Part of a small language model's weights: 12 heads of 64, 981M tokens.
Each number is 500 + 50 x the weight over its row's rms, rounded and kept within 0 to 999. Layers, rows and columns count from 0. Numbers have three digits each. The size before them is the row's rms in percent of the matrix's.

# o: layer 8 attention output (transposed), 768x768, rms 0.0945, rows 635-639, columns 288-383
# v: layer 8 attention value, 768x768, rms 0.103, rows 636-640, columns 288-383
# q: layer 8 attention query, 768x768, rms 0.0766, rows 640-703, columns 288-383
# k: layer 8 attention key, 768x768, rms 0.076, rows 640-703, columns 288-383
o635 087:501484468491592611510581515385553509558565466555469415437527565544459452412587559563444462450413450443398487508621462509486427518527464443466516609487515560548487505448508577491415484517523555494587532453493473499557506498508463465471420467472455528503469443522573485509497558429446540553
v636 086:468519531500551506463567519448528576593404550492517422477517510589442601467465534461433566467538513523506509494563514559481551481514499621549490535531518555589448537485405492435503541472493437547546490453484520475446482480429501476562574566499521451496513567462418529460479444464500486530
o636 086:503448489483443520500372491593532492522578568517461441500566493481496419465580515449457476532477498586424465588595587453494524468533514432367561418472482469474477496517531501588484483528457567502415573529501472517459561561551490468492432511471537484462500499560598441557513544469434484482
v637 089:537557515506459482446478483423574517462530470536431592450537527601566443552507560480489482546579479511513498488436563516533512567494448514480466474461452492625482440489567482577490491629489486524543521452490449426560556579515523474452479493541479532571561556475602496527524500504504516478
o637 090:464468527493573484475581492476559547508490465485544476557590501468421546475501588563504528424335520555488473491537535516440490408545494571483503459543513552411479529544494526455560607411559541444548479529507602496403418424582364474522478472490531426488489428548443409423558455507450498482
v638 089:501623471489415448503428465549401472535539392464481544515482478417536551561478465465504459529570518531505579423537519481539423444575543496505497546524565457528492618476486518581557588515497458531489453473436575465462545544544566476482457476551550493504536502594603444494523392486452476546
o638 085:438453518359558502462496533456392485430397526565497485559462491591584474498412503548489502451412459483539467502467440427449564524531538612503482548487422520446541394514607477504495513485523432384530569479540387434497589479519461557499515545472519467488563526514450482516490469491535441491
v639 091:464535513440463474550498441368351473453454454493526460542439615544595471428500505550460496414581533566543468470483505506531492489423428470551576469389440557550601540538564542555488452418492478543526519454614453508485520495493506444530426537525477578463487471549522619490559541522423510590
o639 088:543459501454553476500532542605494555511470530589496547384591485430513531574492576478470440576479488498406532433559406388533465461391548472458448545520518452416415484546543502524620566514444453488553554529504626492366456501436485458530543508471464440525608515427475411429483504546508432491
q640 083:519460487486552444486430518598548472468529418539481482421509537589608541505507440504459533493513530483443447458474544441475545427537518475476466509516521634568460552587491527518500577502523466439472444537555517500416440493566495429433485455474497506410551458552609491518476530468482422519
k640 082:528554507481438502445468458482477532512514431533447588449469441482482515527510466527464511510436564443521594377614496463500422556538454434408368441524571431490465446480493484534485441525511500411560478429600619486511444458586386517498556474534539643509451492603452481481455490462546557440
q641 080:471560497529447533448580566481520583489503604502609515549361485394443492451457489458507447564543506462461529427506577519496513435502498484460592510525449590477496526549553494486494509476460446578432460545461447506549531468515457494377466472509459566432458528539537519529580478433546516502
k641 077:486547559396496564530466479594506459476465509444541465397527527485525423564507539502489581567500563433472495373542393543643498508489493501441444497482475542525575432508442478506473430402535447572449505480473436466511482553541425519488522545530546592487441502555483464513580453558615536519
q642 083:521527546521502544557560438459486564437438518547569568526556532389425541478391516551477529578520483626525523534544496483449416457531398449519491499453525526469481496519442505451475479609527429475522446551383450462544494486485496505465445497477483553592433485489532517548567534438558463515
k642 082:425502503523537465529506418514513508576494608447550537399455539452515527450617511472527471559473523472435398504526486513441568524514386453487443382527525494485591514526512450541430557520470454564508464393426620486497521503501563483534460551585474534470544451487482461485521512467508567556
q643 084:472598450460450503453515357552551562518492539457521421470460517519578572542431472499495496566535465553517441489500522553401523523556519489468569504644447458445585565439472454533464461498464538524420434551532453613534513465489516479467486448506568544581512524409415481487468421594498539517
k643 082:511456532473558419536515603522452473522518450535481539542496506465526513557557450571564437488544509539561444530552465503506449441492566549507463629490523454381633549539513482534560505355486459519487537519553529566458464554395404516464544513450428438425479435473545569505483481449543504506
q644 083:492523467464561532470402491517457498518516393447477535614504448440505468505422480490542488455444455570497573473482491430512539465569402576543520540504552439418522466606458488533513474482595444541495512526449522471538551446435490485528468594568494563514519515473557468536527520456516575394
k644 086:480498523464561537483550517437564585578543506473579464616459508516485493548527477517383452450533532500407459548469523521440506423547528474563487452559548506515497505449449502631583438523482618437461427495506480528467537521518623536538455570558480538492523518438468466533531471507549524500
q645 083:483449518406496473487599372482503494507461508495437514464474508463610519460469401528470538529520508491542556538476526579440518546406477408471511606564562483492515505440421419543515550470527512576492521490515491547565507438489546529498420491466514509581506497486543577526465468566504554532
k645 079:584486494550425513532531547517602581581536502431360481500576515506473547522527540455522463512509468468566502483518510425493585458513473442518489541639481478529595607562472530519514496459501442534571534535547471530488563619501546593472629569561451521549555537488497474492530371502517420494
q646 085:520483493528504476546645499570539520463469568385427490476550551480496535504466545527477457486499505477404492474553507454450501494583496448564405470405565494537432489520533409570477453571467557477528584521434435491477460485399607512537394481552481505478434530574594519461551478513572569575
k646 083:577483472559496512489495433507494535573523481472562526608539591442506389504473480451399527549543514427511496511517462468448466541574498412559516549505597462494594464458509541474508540508491524542440538528469514555511411518476547575449520430470574470505520465453397499468506513531560510482
q647 085:499580473467490535597464468542532505448513460512536539486507559554472550480517427579527571470471655446446395516513487477514481585448452502414440503443447405474456459472437531432517543595441565567539496475522479515497495494423535533508590490496511586522574527595559480537466460489485483544
k647 087:471518476550566491422537509398464549548487573481473376501538505572490566498526482429573564552482444441510551530439418471528552558475490479456512579532520466478529501441551533431490417469489555501429494542509502499511492527499465486438481561428494475439561461494461489462512431512454484452
q648 083:586450544523531529598491554593470565545473453530464552512448558483464539467525422476517549443524412508439516556455460490500530520437444521492574534559529457478509497587521440459419459547589523498493448547566486436509565368480432493489507550508417448473525504603511444491537578446455589503
k648 086:517403457399523563495431470542573516495499485562542534586505357495533460489489481541437553414437514491561582479528555542490496541597448426563531347546555515597491514595452570559496494479531569543534466391451433501473465527528441411520529383470562523453473543495508518483504589503482465508
q649 084:514508504424438573510500603523490520533503539528437492486420468536491502431596471433497507621514508464522517439474478515535445576445498547540534461540588422473449533453493486520490527423458434487483551570472545524463588437434553518445516460480522519450545496516544608451496438567495490442
k649 087:481448461561511557436492462473461510519553452573514554443546567544478481504420502476493614486509516579588575481646527543519471481588365636571478495576476456422500456461478536419461569478472450568492586531484537529499527526525517563423463447518556540503429534550552489561553489445544483523
q650 093:473533506555502519437560552414544503557573433456455516552494579478426502478538554545560448451451408561469570540540591464510430512565527576556473499537552426402431411522449514569424601555559561482456602422565516466400546584510626500505482458538585523455448417501493526542531469541548430482
k650 087:574523563565545482527441417469523524557510509441440492481558631525512480537448474486429494555405451449491448468625457465473457511534477507494470454554519497503533541496518446515498616575536498520456542460512519480460630494453591565496480510426391556520533464527527522469489384482476463527
q651 080:514475432497591420550559489504460473420611505565591561519485552501475492543484469481507572624464461507501416557527550507459539459518543465485479515488347423407504519371474470462525515493481477422477501441478471550473460567550428474501438555535566535462472560594506468461500543480515454505
k651 084:509567536549544576491415477539555469457543451492528533498508524564467506430521654562592535440457471395389455468487464483545489495401480499478419492441459574588458515509577539518559409447508495493379448518521435433543508511510528425478546442514576575593469532486451494543504499474531498544
q652 082:555490479437518541505532440546487451444517620488487493489488489472518440488511543534588501582478509507534483519424580477528518479609596483453546524486335549451579450571480412518483495465507473494567450412510463467525468597452345478541499603509578482507480448409523477455516448440563509524
k652 090:370544531426447524501544491462422526467459430547533493483556518497474528583530531488523460560533530499492491388597388407475576512553512559484500492565493515494554538525456488619552492522501471429525598564397483542445599508549554481500514486466560534422467512563615424507515409553489398490
q653 084:501553441462449527599492479464554491438518500531514527527443532467551398488501409528462494539475526555495470502528485487516516460504492459494464486446528445415526417477465519464554478528535515623511453518478513513504532574545517586507505546563514523442429460396534481506451537481523507565
k653 087:427492500526576532456466481557547531446530466478460486546522492520532488478537602481578519530484438563598567516536517441474495419496511544422619600563491409496464487419559478519427451447556475531484506422526519576489482568467460474515621478479599528506503452557456492461515428418511418501
q654 085:527486568520464502557457491434503484577457561591519414534542358487502569471495570502437530497573447514556537519379518602526483563494555466462528523564560554594555553515494529493466516490528548414543416487443365486481407394495508471432491487431540478425470466498466481464524543502522560351
k654 082:464555465520554529493510485460456457483541438486571516514518552477529460396523470567480413440544452415513492463500546532572523460444414453499582457448496508530507544589414436582424489539511532561506570518493530504525428547464529420512431508528385497413505385426579504423481625548573502540
q655 083:523501446545551492497547571464534537533533477464416510568570565427428502455552461530503507458321494486483483440536542429425517583513541568591502438651455536501417520501410465506408451544482525578486603523521502488473555503528564545528532461539537458405477481443539472457528538457527563506
k655 091:534462391537478461485547469507497485562502532488500551497503572541440463522586408570547588505513561398497541448563549480452530649607414527565419594587567486515591455389556431492467560485523510456501513443508557416528561465529527609539526565500495503430548515567487545522548418485509495467
q656 093:547534498490467559551498482506452529479501450563428617487455468488548425517557500461449596493526506422526564508473479537442462495500521504404444514510426553466560518432506466475462531485467455540535518479453573626447535571539467497554443575492471602480505467485579483550511539403472555460
k656 094:483572498512459530413483550483520399604462427507520443467470537475480485505493395456484482575571525490660598534507556600537609673514467524564462536601530522531491540566530410493546494535468548488608465409618542545449513548497492554404512477456506403547588451501547541537549516511511492484
q657 086:515583520514508522511516515464549553521391552486497501531456472502395560463598492499532547489499449542567585534531593472536452452405614458524517468541512463486461461520435478514457533520485528526505537454546451524512559471615484440532600384475539512527546495554452514516436387475551531455
k657 087:645598577442500535505521467524503477460555568472517494426514520556524515512494473563482500572513602486485544507458479486549463502490480523502525596499452490475536473440478457491461473525526510549489463496542556447478543452506535475470449492452545438536518454607480484439501459526517485491
q658 089:537473530499526409624558564463487591513445565474630488417499525534460610489433539588396450478587434592484441562461474527491442523560561490432524478470424469456467443561516472453464442458490572481446412531542497509508455428566524554468457465431483555513508358530453512521483479459514600407
k658 087:502480473469525536527440494553446580517474599433460533489481538590420648522484431535612554480370518519500564537621508466538436424432477536523557392482453502533418507439491546570459548474499550553502435477480469439454493510468397536496453486598570444521501514485525498430478511526434503498
q659 093:423522519459508531449525444510424493534516467455508478522517555444492568509470473581514535534440516582511503477512460501554495596670492549495567500546567495413546439499484488531410512500490537465488553537552551396441501461536497452401477512447485552426550510469462536444529450539462464532
k659 090:526509537575524476474536416480453500570500517455468500498633525529417395537585542500497492417530542584503573513533511542510453522509494530529494594524541486441504535580386475505577538535524451609450527482530491531462515582520595509533571556584468550508433450529491442581493437507577405543
q660 086:447527498448512496479488454503491545454516378490471460576395488449511474459532493533498537568382435551525513530507474444460473408599370534480493534544512529480443502583525480525536573590465519485552484541497405517437558554431506508473560433581492524457500488527482573539486484543546447537
k660 087:448469494576490550460486505512417514455482509585407582523534589536558549502523615516557602504505539584560548530534518450383457451502602591510504526465499485536458433459532571509492432504582448516385573481430547440497534481492500496558527586480569599497475539545576387552404477439501463447
q661 090:466559486456506495452475542528593509511509551498626550475414447595461489511468403503516400440507524553478445488468401528422535396538434504490576512378513472550545394508514563509565534459545496563483441501464519551491474396509447509478419431450479483439468543556469496444500442571470485482
k661 092:477531548456496534452449508425483490357491541546478397463489555385433451508424567503507506485496500418419555470425391556598465528472516462512552467478432551430518474505544470550473400424528448560475540503485497561606449532401427499504421456434466477495455595426514420507601573450435495389
q662 091:467561557459468474468484584444486503445444585481553451478506502499577514497490643467463519515580432545504515577499418608518463492491585527527540456432586533521503424490536562461521490344545490443510488534481430474467434428411513436461477577478461424567442439569492495511553472501490619470
k662 083:591465478497517497486448467630501554525524394508541497511451535404462529505471405556493587441457487517513446464488561509502435508471508490523583492461555537587555495554535524542451445458436539484401477588442514424444456460530528502522446558478442485552417543416560375563483458541479491566
q663 083:545470445527511495507493494440480568456469408459412478539567539480483537529446485546523479462378498481521470472524531543421569580535542513526502524522484496436471632514429503489432527511441488527556574450418462529503521497473581531543505424458445507432554498501533470470425562526475537452
k663 087:561504451465471511505507513460461504582459442443429545581591513531416481482495499408500538503585423537473521514485583512396464512493457564503507513508591497537508474561429463591429463543494538447460518447597540553427550513529547488498572480536549501509481508462509516441519493539431433417
q664 088:413401441448418491538527599578535532471474511565529438541501444527590513504508552564502464544483496457479518447471374569479565453463478456580460601436472529483626427566571591533494523571544446505470467504581423427494536445479464465489437577475491489508545438506365461547595494506474488507
k664 093:437559469577456479567467502465546545454499495421518513419542549428513391439515532523407528489476520491528476522436469580563518519545440383510577541545535598517416515540491485530500545482502608504509389432488467527525449524518424378505539428508466473617480553518533502502490538498465553500
q665 090:509512446541495584545501493441516564431400485510544475522491453484560536476514460612493480389444499472503447414525511572406438440480482587455486500490459480478491501431538440500494463420537457548539475607479498521574370499521573506463460441422489438568503509494386540523538493451509529451
k665 091:560505504561568502463419478525512563558519573488452567486540495405490433468467532457518506568442560486494546445515534473534560560543420495527439459555475546429503515512602483490496575417482517480500507534435496595510470538508381501467562523503456464429483481423413433497522509525534373478
q666 090:533530599442464533484599511486508464497438458422457465488478506491528471485534390593535530376560521510547606513477495430482469499461411564491466498583428529513467537590442431537535414497502522583551504565524501499483531464474530544442539556523525428485449533541483463503465450447556479521
k666 093:475439526481564367481538427463600563521623552485526512482546424558500573414565583433413504476465517530505447456538415430384501475560531504483501616550522486548541436454527502479461448438506561585499482553485544415601511485506472459553426507402439587437528529503497477385552506535510315435
q667 091:451486479543478479471511515548536504371426574531566492411486520582615535621436468486576448429485605509422547576444532513611477449528549570482505515445504445501443414512380559477531604514559432442463424514555493553547512513442517464458456507485492546546453432433430531507557423468586513459
k667 093:464512566476478448428477496428435596488478468535530586486530509462585525501541506487433462512529610510409525454430472547451399523375626445541622467460463515463416505513567519469518528485516507571478478555436499519586491418530416504503477582432469513578487489474503499490472538505464502519
q668 089:541540493473532484504495503523650518494485611518478532505397427510545473392522600378511564543494433563506449451473459561403525462464619435526497535504602433508519517503512495470515463453513443469483485509428497494568453496504548423555433551511567541578540605588554350551445437519438519443
k668 091:516441493466489388518589539515515545372422504481515341491437485520498510441467462492561596468449602457399454519514467500471458541521473477478504431440443554536459545371481466485491564489523413516505554513499526466479535484542493468505550536561516564427474465513573448464527567418546594500
q669 091:484519479516474499523546446528475543512456476447535523485531491435522560497528485422470483499426502430443464481511512507477461612432507560532561476533504496502551490535511507515426556545506548604597593544497551599517528492507547565532439627515437374409466507457469512566459491446533562535
k669 091:642525516479490483418495450547457533488483413506450458538495395436442484582544485412518530470501470436557493522498573508486522529580481566557426535545486543429516521471498459477494438515501493462486607419402612642432584553519581589429530525498539540476548499531466541494536563495527475554
q670 090:449531471458460504498539565399430395492563505541503478477518487601467521537554427565496535583516458468514503562580438453570466552484478508460518574440382502439465542488481567550536491555547381482443583548517477559490521550512371486494469458502526468489489474586547526503512387506511466491
k670 090:481456482441468678504420530506558548473309567464483419521546539484490471449475498493474522503527509582521471500516519528517469564523495399496490507454484655493511550457481432517514462486517546538445462470513447593544486518538521479485515478422520569477531472496509535438489515480497531534
q671 100:544478434490499531540517460593423475535593452520532451524475484428634589490505643556514448570509530466544507561428490475466445525462505396477381496506499490477487481607547521537440550507478444493592567491549461514496545523509414484458499528539489522477518470549547505477574563642481532430
k671 105:469550447465507486532490487399481457438487426553534454518450456453452423486545480502482549516462441439497578517460392552489521521464508344536565526467533528541495522500402491500418457428484407463455460384514411486513468452491464504463523431477530442528498528467486383499534519565578546565
q672 094:452521508361542512501422475500527486459516505442436508452630480471418569519453480432457502559449481478469518559461472433505430495557470492514478410552528479522545539579401507555546511520488507519473557514513514541447548539579541499552528571491552491422465519503439434469509548549471452539
k672 102:485520445512508644510465501559500485637556412518520588579472445480508478569469427541516573578496451364504534535584520443524489484543528527440554452579555460466564507463597494452483505459597463474554573499480488543557558506446569504536456556475496548517616487541517505476450570509629482491
q673 097:387499434494474535536516597543427465506503526470411535485525515430475498573497473449537523528622461589535596518491603392414447493533388532428500505495510580560559530493509481554545503611442488458502499456466471391476535521527487501418549469520546481471471447541478502522439499538479528498
k673 090:524470434529459482588578569491455429495416514532482459453478461533563534558554531530422512509540488490561469553463460497467509473512428519557379509501549499506489493543608617508519490436443553438499466566534510381462450485531518494510442535424418529543529553582442502448529468440524464488
q674 093:418394541381427440475529517527609448520496563520497469455549486565519429524503452501518415481542438505470483519472426523537449477521445405534479377422444471384489497449364503518445462462449570563411404570474450459522453560548578535530501531409502477461477536541466547440451447464409500535
k674 101:435496459578471514483451572562599462409509429542525479431476518534435449433590547523539451444426462566447553579454458535483559629501589554470557502486482471495471515567557536467510547446426508489435462550506478485562372578512538505501568544434449399515477544511495451450514417503515447450
q675 097:388550521415519464551527516515510575494438545471551524504474377574565534499538441436511525455457474536492372460543415500518496502486433559528549528602536565401605526534518519593645464535503521581518372507505544507403458521468460515575497508599560440451478512529442522531469592535464531498
k675 099:500531491530548476477586561497591486482524498452431422504483402512474424490609501488478518441423587510390433595516463481468528507592546589616442498553595532438481424464547545537527534531492575593426453556457409543423503446485504508517424510543448528502447614558421446525511575484429534435
q676 095:463569543472449484532522559528468462488434546486551471523458509528547518521500490541499499505502510465488556453515557542439544497510477412469516484410481551500542566485493477420433488546430515427565461588614497503523599451487549511420539427437484527607456490517576497547499554472406466530
k676 096:401581680584465437407563520406491504513454480461320440450595480494408499426511453431520593538497518555525509453478556596563516456442452457542523486549519565514511434539503510535475542415543578528476486500496443516511405474493541530417417483506521467502483484549455550434516440489558481477
q677 102:551430548480414532542540495530464554524562547434476393496488483497520505505474572491490387472405494515482456516496409472436460535534523440452525547445395508506405445476462567531489500503435483466552425509622463504565453536437579439508441408461451479541454588466545520492517606569498514513
k677 100:452560439576574421463490618459502611481471575503478527453504512525448436393486483369529528460510514523493503476502425579454439468442494501419584473460437459485460431566492485563402536412436500473507590473546480481467516425514510530480443536437572494463518475458572468520530524530461379507
q678 097:463442443511478525529471499472446504522557515463460583458566568476561508569529499517457523639512439587539487550481518381620420590442596481422524546583597539428506383454450481615473553474521567494454490500603463487532511527501459460488542475475423517492445437482498452619434538463528486531
k678 093:511518449523433596591490517448490586463452484497552450486485525522515485449449463468441539567471485506482457547579447440466506462434434553588499531472483537572605574549491582416539416477510493485460475426471481475565458531425447523508458576495542589465509506410450535485486486471544480554
q679 097:543460630537502531465506516521583484461506533495521460550561466549600518437424500554504463567482549503487599539483470522570507446517505454437489483449543435463453405493521529484523584477543442510559522502533526466533502476585466412434640497535512464461531480560460438446448474430463508493
k679 101:482425487404501466454471472561481531551528544624575387565511562453498525444439585539571435501513673493525466553506454549478516503605493468519512503427427463473470454587482574509543475518453499459441481472510451462500473523464492592484455542479518470517651459578475474654475556540619502550
q680 105:449525421512433516546531494530477501494512530567569421476458511456467552509576531456482486517507523445473453453530506509490515459550457485473535503590446478458523439589511557439393443516531520496487412531486561480539433467622454585430547508435507453514459438532456560524477617502537562512
k680 102:438580477529527480531431437446560550467413495516415508424492497459591455554497493545491521487627449450502508494331586461514490534506476509494485421425455483483507559571627456475461536534511501456499430532499477592586490520517562488508538525496507374525517539425562403542500509530530567507
q681 098:445503452472528517448479468527498452485583572578520524469453448414482562485551576491500525503490437518410502609485483498502544487455522512491543530605506493487510396520482424541559592526501437507465454519405480541509457524548515488514460516590403546567562468400409420514441465512397510645
k681 107:489506469496511560482486485436559447595541469503478497519464538432442465592469469490557614559530503463487605398493498396517541499501455611532499630581477493508615559509503577469477617519456477502497474470523438450432508536514498604454458421608490426529610502531503462561584506511581550528
q682 099:534514458445418587572548544456423463517482447495558568457507501485521574443548540567413416437555428456512564495505561482493444508431399477471540528499517552530428422596505570540482563539608490515501490427492489466425461585543586523588441405541536534507578569543571486534509438591524495534
k682 102:582546521505475552555528569570417455515494562527522540543449476481469536466555491549516497403473456485520571526502614536438449483462504480489451500467484482524497566479505458511415555485503540417444546555559466449473476505504568644468489514627520585531471563498602448468491497540482489526
q683 105:457493386502449480464520415482552424572521471477449555444476479523463420552451427508505605461506510528506490398493504532520546498538439509525499343486564541441513544515529585604440492490561457520529399431417410426519453478449516374430580430454608500481510510421502527487539471521503514576
k683 100:486460515476496427570530540515599454426401490523550592463558470475434536518541476526526531523554546528551480461475478583528533518528438435542473416511536455569535525465464584555436553462545421537587445512467485463596476495461497439518469443546567608501450445485496546432519508496514618472
q684 104:459471490508422444482428547449434443512533471506507501530520575517403481456542460526504479441575684534464538533563470479636531503480481452440484399524450560536487487524403506460544615470507480557532521540571450508540490508446531518543466548394536466565429477474541445470423504468501458504
k684 113:431552451576462532430503408535426480489449462553515531485519512494485470483489602550519559531444582556514478577465438418530474597476593470495580447442416551551429505496560446425510596467377514561554510494526374405536491500548586530552499533456515482550501505530552462455425542498552514537
q685 115:496473545519581560551514451491448469464459462527520490430458488504526570525487568521450510461545559550499529533569519489519561523545417550465514496487548464406486432504487555472496460556543539526454478503572574545531489470523474416468551503543531496467443566520534471512542416555417496494
k685 104:470520495510437524475437489449437453534492458563577490529432518527602487441428560503493537461473516600494554487487441547443461538481395549468590586489475430501514546582575424393515508513548477451473511414518425518548515535495501447516512535455470476504512485395533470521546418525488470406
q686 113:516487509498530450548472477442545521544483510452532484588459617485586527593530544523405461430430491411515437559504465482430594498404447515428473630464411454520397446554532511587585500478482508497535431476501487599542415603486450580575433608625472407570478586585507424527453478537529533559
k686 106:530457493433478508451534415487557539550499535396489481547482502551506506566438486483434540526501485498450445535480597493463541440480490405465437467488474501470426464448453444487520485550533545492517632513461538474517441514517582527562460479492413562479410532461539437520501565537500470496
q687 107:442536496456463495510459455534418445497445414579524480537521614418574501477480540518540504515518510442518542486455472469653531596483434482528545462507493524522545484530482537468594509538523422561545433563477422571470500506418462555555487436373534485558449596561515534513545435433488562413
k687 106:484592510571556421482453554446627504447536558442486496465494555464512491619394498525538452485500538521482500547593511460553479547500526529416533569523427507523394512544472503564462460427548474507541493577556506492555484428487516558521492440536488396463554486415529442573487551489466461500
q688 117:589477472498426478543442462497482520486463423500489390541608444505547462496541525460539415593590425524564588519424563527447495497459558491501494562611482477392429515487462491515516488473546457528524524443503550553502485585459433463498511502515499412418536496477425538535522456459470530445
k688 109:480445422576473548441402447518457573530499455500554602465483498470470477454615457512470514539482532366538509431488521453504596546460534519445451490558471500452461457541562467554464559540463439529551430511433462497496447465487444439404575429607539476570517550399394455498482452464489440476
q689 109:500474503562556535537456495434411441477423461542521485529447499483490514571448527489500529519546556416510489480498449479453527483517484514464514558451444480460483521430506503516481475471477476488475498543580431437423472533465492624481554461456528436461489499489508448462543497482520464505
k689 116:547446453509576451480385425490569494474533428443492409471556403589516461499517496594504520447581555495488516556482575539493611452483513553469452392564492448494547587441577456452519525544491477482495492503431547486480503593583437505547540534590513488477404505555497480545464466504460454493
q690 125:446517476506559530492525482480490488589490529495535450536525458518600512440536419497421402529517532547488529448471529513395512529522424485537515581470377527530459501497492537522417437482577601474495512500425504527509518471492530507496517538508393495460484528446510524527488494515562544476
k690 113:432540479530595514550478504527693512435511530471411538563598499528581448574519567481511513496501538462521460464541514414506548424503544541453509512519488497534478481487516493480475525476523532506431419478461428569476585619463594407473506500496446368493493476467482524586482500551545461454
q691 096:509410485515506563559552485450465468464563550490377588486543535519477522590506414518555603537492456478508499563571637452436546535468518583534467543573498458499512617563369564483505448499477576453480542565524561486496525562573434542495456506564511515452453536461491593547582515520493582395
k691 115:520410471473545502562460506486452525521587504584492475465466556463426530458521481430477586473547532470439512498577524416541564535463498387489557517490360580608438532534412495568501535470469530485531518461601519498572526518465442501528502524498424434520560526429516446589538552522463448524
q692 112:544458410522430574543559595446508575491440537427536584573467458567463438491496471539455420534466522547560440464465536510523576447500545472555522514566525433465530513400575486569508461477474471529508480444464496499498635541494479450474511594443559468465557447457488561519464497522561539531
k692 112:533571480519471457525498518502572543455391528399468489487478395403534558540546516450590461533604506456553492519561491549527493474591421513520524532568487462525479486488531541482467512441476441472493379547382465520520566526443544452491565516448537513463444470470502559520554579535487601513
q693 116:567452475579509524447521546457511514541515409471493627435496454520550438420466454568543667501484479495552455468499582468518616495441488569487513528462406429495456541552536478491642391486540618473503534502447411575583528449596511524412458527455526541487512433461582504546513516545578510439
k693 111:604440466500485437406516527503388572528412540482435416541571476472542408577536459430457574414541527476455519467598561499419557453455467572621491541552482483424429482470565548562529446592572499564507472470443480520528526461428539525395437535471509484598543557498547572480598475465514531510
q694 111:499519523567488416454505463524508474587453532542514472484455523470476502500404515521430517525437465512532422453513506498543533427531468491486573564573497430552518334525563546555537579558520539524514520445595499562462498448586533538482483501466453612475454537577488388524477512464526632516
k694 109:442384452516443448435487492555514492513540496471599439365538403469562441548481552483474508455555545483463473482441529516434458534496479486441505595460550455439534423558488522527541566560413427423519513468535618522483470450464493581528459477493415542531530540551484438537515520516495565588
q695 115:474539550540430460553449513511552452466425556497453575586434620595517645505470473505456526479454510474535464518406552527535573446465449511512524489527544459518529462489379481448462460434510492454553521518590439450523520460406538482539467519574469404493431465587449457375421513473538371499
k695 116:504495494497454536447471481483402535486392559498532454475557575543461512466518520556437539477496412420456503501486543563534472481523432514570565503503526543447539502506505518466527463471593490551499458512538464521533505461508416437484543509520460538514422398488507485442495514419485542603
q696 117:516506439410488560529438535537558520530518509489482441470439572547546542395472517449523562573557516549430463508533475467516558541448543561527597605460492427504445522530577457499491518570581539474468528508513465503511531555534444534551546567531473473542536510438479557560512413514595543466
k696 115:492477469458444524564526606621512499609514444433488612529487566499535422422459508456455587586551561482559532506495474448493451505396461454559478452522561435540561479479350483435503540594492542476598432514467442478468526535446502577461541528509493600519553472458490512430489533495460593522
q697 123:467532459484571577404488451514441511522545502508561549430538477477520550472507520522548424552603473553495512476483484412523544565547505447425462539469567530498355487464475416523493515519439512516514491510509463498419608577498581434570521522499462570532591450429500508651464529481493504514
k697 114:528546484486487513405444451510539550451510460561581489420490471481511495529514469564454598474470449536514443509478503526546439525507438419402379413386556550479592340535462392538540559537506463469510474456435490505492476442357473524631474575570457478571473386511467475551503524503487457480
q698 131:470449491484569457521575545458521492541571579438437543520489493507489493454504394501513540612470423465514517505470527541456468538491488567516399417578580491469555503555504455463554554481496425469459561570518521472457545448524556494431550493606504497412474494459443564455498497505507584552
k698 131:456483573494543528545535488527459528507483639465403557496491487448495544461503471539550532589549439462464574547618568520400448640517478446489411463589509521556510511497451546402458458518474447537589538486474568473521485507414543425548494581494479461531564473451441590463502484501453463546
q699 125:507512482492408436462518538542521439494566577582547486465553476511498478464417538585413473454450538452514523500514469516465557427532466534558494492402472463593458542564564495435530487477435447576467504398434481485484437471464649559535536516415495512445472538516579426473450439489581476597
k699 120:513557518515414419469525543471466394534560598572460516471518523445525488473392475579509535517521472460452530480474509505480489455499444541532509434488609533497464519512458565537594596500459514553533489503466528548499494502551539498443453514531522541412482423543475546590436519479532445521
q700 111:578539346510505498542462430552481491427489457502597445480545505440504416476482576595495460418462486533450432484448363469529539529475446542490524507445504544511498590553545496505438528503474538485556448515482477482474495497472429499600505485504409513565561588495451522514482480543551584523
k700 110:555596472458514512495498469549681458524542558494483487435489520522466518520461512471533490516508477575493578521551609533608528494579499474548548487513510495580421516495550531528526440603537500546519515436546483513487461562410464508552522576571545575493475442388436522527439483430507512466
q701 117:460538509579579524470502502587511444560508455434523514539427452492528411521491558506488519502594495502506410511509470526498481495497513377488575436530497487500473540383524479428532389564474493499482579510577483500467475472435530542538576510580524455505476481559531464470383535575527444487
k701 114:424543579453469550512493566501502471509450451463555500519359513504561356520465521611488524521466592446526502477515411544402525498553524477527511504420429555576489544572481441433551515602546538455482480488522453434520447485471471434447485530537542498459468447545499536536401414541489499576
q702 118:505483525556583486570419584591557458520493464535474468427516501411481453482441544420536445496485496414506527491529447487576524562519530479509451622500497464503396497579505545501593510407487471460438495485505572516480504603439465460493508496477405455459577524411526596507523509485453460541
k702 114:526422539485508482526459491536468472397577514469566561436538518531599431580567469614498463560529525503486536515519517431492517538539571553435419367552570452456419486585455403532494439453500413468532500509412471443472579620506521369539583524545467518470484469488419496445532543541566496499
q703 118:525443306478508420539535386446561544564532519457483559473535478538471479462539510501477557467481506416492510501531506537439511498486504523586553479487496452504411486521532509543500530478514625499499552483531506553467525524561557536506410564516488512534493403581496521499581508550549431510
k703 115:496512533539578523470486415494564452490467412475518630485506487451419500496511422468505616520487470546473480495611473495452504556478508519581476486562568465509472449483465578502466460508601533516491514431530591445451419478527455534481504569520415560572496468482490557428558586472512534456
v640 092:466449536550500524491516472556510475601471516447476519469514521476438389476542555543483495468457542483496467558486431488540503557455554542537462465525492530537496553412484508550446485498510453526530469405474525462556587608554391509497588471492531503571452482498482524606538570559496490599